Weights of a small GPT-style language model, trained from scratch on English Wikipedia: width 256.
Each number is 500 + 40 x the weight over the matrix's rms, rounded and kept within 0 to 999. Layers, rows and columns count from 0. Numbers have three digits each.

# layer 10 attention value, 256x256, rms 0.0437, rows 43-63, columns 0-63
493519551508514511469492466526544515529501508542540460489469506440490480457520508490434478527573468530519492499533472483506509516551548523448496465536459416471470494462556475466511413564559473
467584558513520482509452538486490506527430479543472491546501464520470436554465527519532505491508542509521563495530494502525560527502451478495496438470399518579429491534456552489506507503470505
523565479491491481517461507536461436517528506493507536440495540454463501517520497478490482449488516443469535525502452472451539569503469532500444551523480391542458515502526504579500469517393562
459527542526517534558499515551497502479503460547439425514517599457458533523506458501450448455483511513505508415498509545441457479527466509466492489536499452402456439457473534444481524545503441
453494462487576446553476489450514465497571477518434459532565444491509526472570499420498489479449446449536456444526527484558430409568540453444459484497482518538528464489509478476465440509541514
509479475486497483504504434491547506455505565501482494488530521455524480491553493528467553462452501481502494500443535476486534572539501559451511451462524520524541572454521449572502511527451509
566485497458513487455474521524505576512469466571512504446514505527532441488513472518481441496508514527467478518470489512446515455506509475517520460455504497458466546528485543555562453527543508
494505462538527508458578532442532530454494461506521505510459569471516520508532484441455573433488453551464463533511464479488509481527505512470505528495484450557502488485465498498577440535554554
458520501548462458566523461487516515478519509439491454450477500476505517484458475488532522566593517464514529523456505509456507480545467563459514554516556504476456561477478597428483506507502455
560504524540522474456485505461481510474457517437504471458529396472504506594492513597520514459400492527540515463583466525454504475504441390473512494539472502506478568506522505520503551492551521
518508491487480466450551519575560402460396454477507440451499445536450486416533470455517407490479497522482490551508565458474485446557555537489526500469460488440476484524495520455458562442517497
555506480579521475469468498486530544492508538444499467469449514524494513486558562484454567586463497498452474540524522466542506488467459465493485546492539452544536544513519554570467505492543527
457570514440499530481464497424477464509542494562529486523465445509519521489471459537544528432540505510545533573510575494512551521434524490494483501513560506574483521504416547468534495445506492
489470505516530477504479497509457506549493480491461516488495487449498445513503516472489502421520484486536479530513466481480508428460485537480536564485519504531465515469500486482504511496557585
528462532520512499532460455454485627499514470451472550444518553441516513478495517547511471446418491506496496483473454516510514518537482538476483471577411567495441428456539466532522522507493479
536521564568503508527486544494523508489522446461513439491439490454526517496561482444504481501466487488503456508568467448576489488511457546485509542554473538453576510509512441482457560525578523
564505485530500468467447502451446432510494574492583542463499519505534523490487457505534504477559459481532574526502465429499473532446504508497570570507545441540514501531457496512556468488536492
463517428493496481577453497528562524445509544428497515517529471576521476493504517497431484458501465506547505474515493489489491545560520427494506493454511550476533554475569496570509515457534466
525504484526541495446488498439510472525465505481517516458488524510507534498475526499498526536524569557412420468463596456471477548446552556510441489440516559505531571538447480546433508464477497
488464509557556543464498496461483500468495466495452425514425540484460506447479458546507538536505530513478578491505508462533513578508501523501495501506455442554554491456451499542533494514499521
551522483444478497491455470524491485503536519432499512502481477600499510516532472518398566562466483529584465472471471521549462496545496478481552548532508510471528455459533502455467492508547463
# layer 10 attention output (transposed), 256x256, rms 0.0993, rows 43-63, columns 0-63
524499482520551484512456523523505476489540567436567519477508476539444509468506531490478550553534487557531484553512482499509546525431471574498507485494495527469502472539445516495476457424536577
505524510526522525527504489515499543521560467512542550457487492501456541498466517483560484490573544478529581469435505479500447444461487419463469538552493477419466518518550514483539504461462458
464505532520454514407511503533530527514525474429500492540485455543488436494512504510511518553463512540524509513573506547533539457481529516504490484519456522456513574509466493499481478538463512
518478515479527513472476536492501483601425504498471512512489500493483542449520563489551559456479456495445477504498520513434442529495553546495448460437513532534534509572527489538496507504517504
458514498461535505471463489429471580452555497478517501483501487494490502416498493571496485513449498523417533486533468474476535509526486538521495514593513516508516542531537490499566526482559539
485558472456483445440486576424467517512532491448495418500462482512418491541505432539491493485477491461495526499449490525495531491522484416511487472533483517539497526561508493445575514524586470
495444484494511498519544518529497477491497479487494480445549514495554476494465501580567496488520526510518480442468515488521508512525468483517475510548439480495512456458442530515495487496504519
476480490458520479532488536513500460573523541452485477500474471478459491456495466574540504530451495531515603500472437528493510519480457519518544475563503527517524477466523450525495462455471465
534477464501561475449521566526473472510544469545528515590541481443523498496526486490489523473526482467507503535504481469548480530456492469487486444525449497533499423534506462456467443537487512
484542555546495530490506484523449470433490429557507514472547499426492474470510512448515549430571496508531498462484566505581492567499484548486480472562519483445571437450437440582551484460559492
566464439493526517520479462474426529507554481522494565410526534485478508449492489521521479554471465466494442511458516492519510469534511467494489505480512460483501508485460453451495485500520477
514509422446520503502492456553504460471459497458466529501481479452500467544504533547564461443566527433512461442533439485493517564543482491540488456533528461495477498535542437492422463430460486
586490473546458509495510494468558472493501432510485537500492457504478556546506510463469488482551452458461619467578478572556472511464503467509491522482469522519429517543508550507485497505422498
522562546462494497487528460474554507458467475505478489515525539507571545524464534515504476595495488503491524496507482534518491576489520462517527472493472565491518428532390514513493488522486439
472541474435446461517509499529493494432558464587468525534511493440531544558492527479497516542478534547521518521558453468462518541433534459473544547465485491538556487531452549513478535525479509
481499527456497418479457471472500508565519534562409574480493507509447469563467513564461522390495482478488494469511492486490533523541546466497510496504541464549504541413436553525498454519499485
479525524514537469511451525424524513508426512462534452567521486509405513464540557425489493504526541501470419548562461532511486492512462490498546442450429550430502479480533516516497492511514521
469515476457458537464458427474546454470524553588503458514411481566538541493418524472532532505460514506482551478531507401512484572477455534582431533475478505512496573531468498509468465556482548
508497494497516536572491460546518458542529512518524503517484450494455522514472456469447523533515453470526520475497405508472498487513500474527485558459524471552447396459510508548552485499489545
460438514485464481496476542504471498544507506427500528549454458562550467500488518578512439474420506504514467497456539503410458504539495499474489480519528492494491476561525488462475496511528569
484533504542545489576512500471561495476511450557448438520477529507555441483473506525505533447488483489443507471491514535448564513531513572460543424508464492538462543497447508471540545497510471
# layer 10 attention query, 256x256, rms 0.0592, rows 64-92, columns 0-63
555512511502516508443475522471413511561453463436518452505535497398485464413537472448449508521488517491466506547450505434532447598470423552460531514483525434506534475547446487521536488534443544
428458531479531493526545543454459556396521475486433476501450467514490499506521464471487532524467472481548537530542461493494548510514468477552572522520430474494457460466542501486471444518510478
476466489577485540409475533481474494430536440554497440455544464482513454522555455395510537549587490506561463561559525600565506539484552499525476473556528412441510509512490465463522501569522476
449552502485462505538556577529452497508501491508472516499582536531527498520435487571505531552451429461456525469465529557486520537472459465500455448492479501577490460485491525530449495551461453
440426519522487547460471520457475525432493490540469504533517512479515538452523428535524379461506500567481509476486493491520547512514528509503490487556515502535474551552475568386533493545413463
487518450396480543480469588516537543527549503524443555519532473471523580489497508421490508470471529519608476499517502529474487501477422496477470510573421503432488529423473466493573435498572476
452509539553514528503505516468531502502502469538436525528462494490498495483475529440526394527508480466488505464519424484543461544479478424506530563485533556430489514503471459451523480538479528
549536514502578552528480429493496490439503531483504491468459552529523465497507440541510514502471463497433507474513446471490522559478539541544508458472501540476468495546504522574484488535500481
551439519489530511510505532482490460459450490481529509466550456469489462541528551481522414504475573489583533484422538469496473569459563489552533594455578511456411518484466524522469555460381572
446464458534500538468529549460467484492469415521403497504607447546510428529489519515439503442504495529487503487482492558492519484518527513523530512521478572583531479500481486529463498509524483
440516505630509526506469498468526531488494578484534516507475521503419502428436489527521539541466489524493501464492506459530542472495551530538520490572448517458550543505500547539589470486547458
511450470489471437494463470487507525456536479529543419453527475465577486461470482507489520435534433480467430511510547479539541446510496586464498476562454518526487500482493584422513415489506538
512523511488488484509509555604513509529483480466506519547499505495500443424481493490453480520468434503516493451540607525395529461517523489559497557585481453490588530518470488429522565515478548
550524491488526450526474479459505534497466521472446542517513520483487503445498539565411453455549526547531454584462551543534472508461570536495546487465585449452531455547473480481452468537546544
544496519489459443471435460460470525497482492512488572463502512473532458506440467511451431518475570518524501524569490437456568509518485490551435573481477436462488446460523461449435425512432498
441487495496451470563543527497493516589561496487540514486426493525492529489534534517515461472475512459514407474548515436457450466479487531450449508492500499541557467567525510535427491438468566
451479587570524498453553552515506467411453523362503497531473505464469488515471505499528492468554499565529439467549577435437505471480436520463513544457491476446570472521452545431495477531502472
458496503520529491460512475505541490492462472522500486506502498505553414463489470504449507503466484507486502485489511456438438520585519563490519489506489540430534542502467441480556485511532486
501508474406471545511491499454479460457476599518535500529543488458532491496432417541544546462550471510528427491464509416447577469549540486524518412575461486509568502475457484499448501510501572
526550485403448512430493571528515522499565535496552427463507449473501479524542482535516530549559515459536517494483524510568578385532609495466492532536502500509525512515502542457408490489503503
536589566576499488523392555444460522498464500532465460455456544483449515440446500578506515425466508511556519488586447515556479484471470577456458457501522437483514483558549543557479403441567419
448486508538483543542518490485507467540492478488510511542544474573497407482506476544569503464530569552476489562584417498561472479501531463449503510493525488567522517508526561534485470530440449
429483387497514537569532487520545522508499518474465448445532487505512565428461524533489496461500521382519516490463435407475546515494432507576574537531494517461520540494507513502488510491514517
481462487528513504465464517470525518501434533451510490497486516506488524525594442565487491443529467498463510471538540463511525521518439564440515404469557448505601509494445542455473450540556493
512493519476491478537493497515540496501413492565482492499533529495489462544538572490445528455516470485534562482521438448497455561424491431513442474466503499471509471636504516594483456553511519
466517560482581428535533417444492474514469483476482405534507490491533492468504452520537501449518485505437459528476547453496515551527457492476552479538502433433529513468531477451458480520520504
534530506521491486507514568565507495468522487525486560495528557467476534480504484491488566481569493554436538467545570479491530405492490580504475477507470491536508515530506470566550521486527445
502497481489491512445581564494474475532502478554529499569540462438486504593540559484501454417502507599538562539457516561540486509512514483573477506453500490432527459549511492530514480523541441
499497540471494476488530448515489458485474494490540509448496598473486522484477458523581509490453560514463496574467537536547535501587491524500556484478547509458525492499462440536521491552480515
# layer 10 attention key, 256x256, rms 0.0595, rows 64-92, columns 0-63
530493538498499492540537531479520549462468491439461435490552489461474493383561559522503412473545504467435446465497509547561470486441470515548522409462476435496471518549484502483465564466483506
474502520487465476495532486430428475490496504458506496564552530555544527434455515522480520444533563502595473556534558511507458474502500422461507460448442493516494458532548487497546492533478475
491467548570544508439422477501524450462509524506507451464479499467499489513515512441481578561449513509469506477551494445543530541491526447461508528516524448509491501456481508477465481498468474
460486544419494517511450508446436456526399537445526481459556523477484580456400473530496515576524460471548549534503499481498480546561494516423458544470457476518501435529498461520531463531484519
470506470556504500497465450465553537487589546533508570581439548458567556475426481554514415499600507539541541547474500457591547441494550467506560496540545496513528497471510412455523425562547463
524452495485526494501592554484492512475543552482503522455510531502500515541533447436441470601495503474464451470495584513539492404456478471430524408478451525451450588487509533525463430440486484
461550445460453510547448513490510517470485532528536474520472524502465431527436493559511489450506513525470529493551453539462481476528537428535491549490463505487413479541497474490513536474487438
478438499561528501549470473470506472463427478528524477476493460518535501457476495511514516454462528524548517485421506500482513505484490516472479579482565467493466490547453477526488487478506506
523546469520600584498531434532500512509507500552511412540556538495550502532500632533478505411460487473467501530464453491503432555473547487449509513522505483478434499503566527509472529517550522
474489520419531558463535501489509513492445532532468474455472449469493570546440499501558500484472507489512554484528520489561466497475483492503546413474499548557529533483511447403515409524571519
456524619515545471569511518561543510502531472415539456499515483462446495433508561495485544502517557432474466496461430514493466476534471550509487535534529477503540506549490452481587447487459472
455447520510515396525440498437447509460472419542572492483497435541521537504510530466557503484527522440487465502477550457516456384553531488465499501470479478503468503567486552519527476436500481
443527535508509589528483586562562579410509490457458483434524486526553427498510418507539530537446502537478503523378520519497535480561539447493441525499447569447491515513546465474470494482478516
565516520445457462541505442478531546494441458434467484593509489504466508523462459556544477509405422521529482442559499467475492511478505484391487503511482537448456513538514405464491478511485562
541537480490496518551451553474451542468481449574487498475442509503529501518541501559519475593533465426449503524613489555493471490501473443519495498494556499524493466464472533525560455608502532
446455531443400470567513471573455551551487561477577568475485485527450533554505541466469495535553455472475444512555463482469540517474515491494475428516463496516545481522522456494414601526501508
513457554435489495530576508508488558470450480432518481494542541528453463533543497534510484536536453493450508527548510478476538493462473530481438474496523435523466462411467519427527536424429495
465501495475509397456460481524605518571476480505488487498476465474521416484529526483526505496472524496525488509550457501572580524458509512512406448492544545514498552512435466457554492482532479
478469525495503488488484418523458500510485476449539450474457539513410516476512496435516506505496466496524482512475420555459527515595462468539428533508481450474511568477508453535443513547450546
571492494501491426525547497473543483456518493457554488532515471417500511539525489489437503525534493454478567474487506623523570506528576474476468549426475438608492496436521485528509472566507431
487526470475497507570465419558544474509425549539425522505466570513406491540482546448500515568510503493467525469435461543498564493437548531523478550484550542571520524564511416501465576516530516
490546496525522538484487472520484404540514509504444424501519556519481598449511520519447499484608492445478525460521510494476562523520598506506509504456502469502520521480507432457535469495546570
414445404554602419499537481496460524524427501522468491552553487560403506494563527500500496539481454476539479531430492433518491429569436480530520550415496484517495516548529499486476558484536510
447514478493485456548522563505485438530440465526450482417573495434452454532524441487549463463477490574484464470517498458473519532458478547562462477483480464537514549425490467518443464490542541
533548570495492587460441486403510519537494522511451547528535542470451532569530548469457524481559512474537533449526555490472498534473454485486434536505477452519490536530508462515473552509461586
513446519458539491560546361466556477517459491497478463440538496465489504505535513534520445521465497490468479416462536416486605570540433472502453514486542581432508469482528517500484485405518523
499505476505445563422562525424524402561456503463544486503468499458450549506538456496495542501529531557538547554465469490492537466516462511487474510537542574475597545495507515569547459523446496
562574537438461487501543587464506466482534464499490429545566494470510518504450528463576554502466478460482559499540459499487523521494487464549475489518419465494429476542522566498512472501464488
474561477514532508471496533511446428533514533489500505470488449521446451504466496472590522519520552478506465553507491551488482511498504516425506471592529472434480504479522466576463555534497600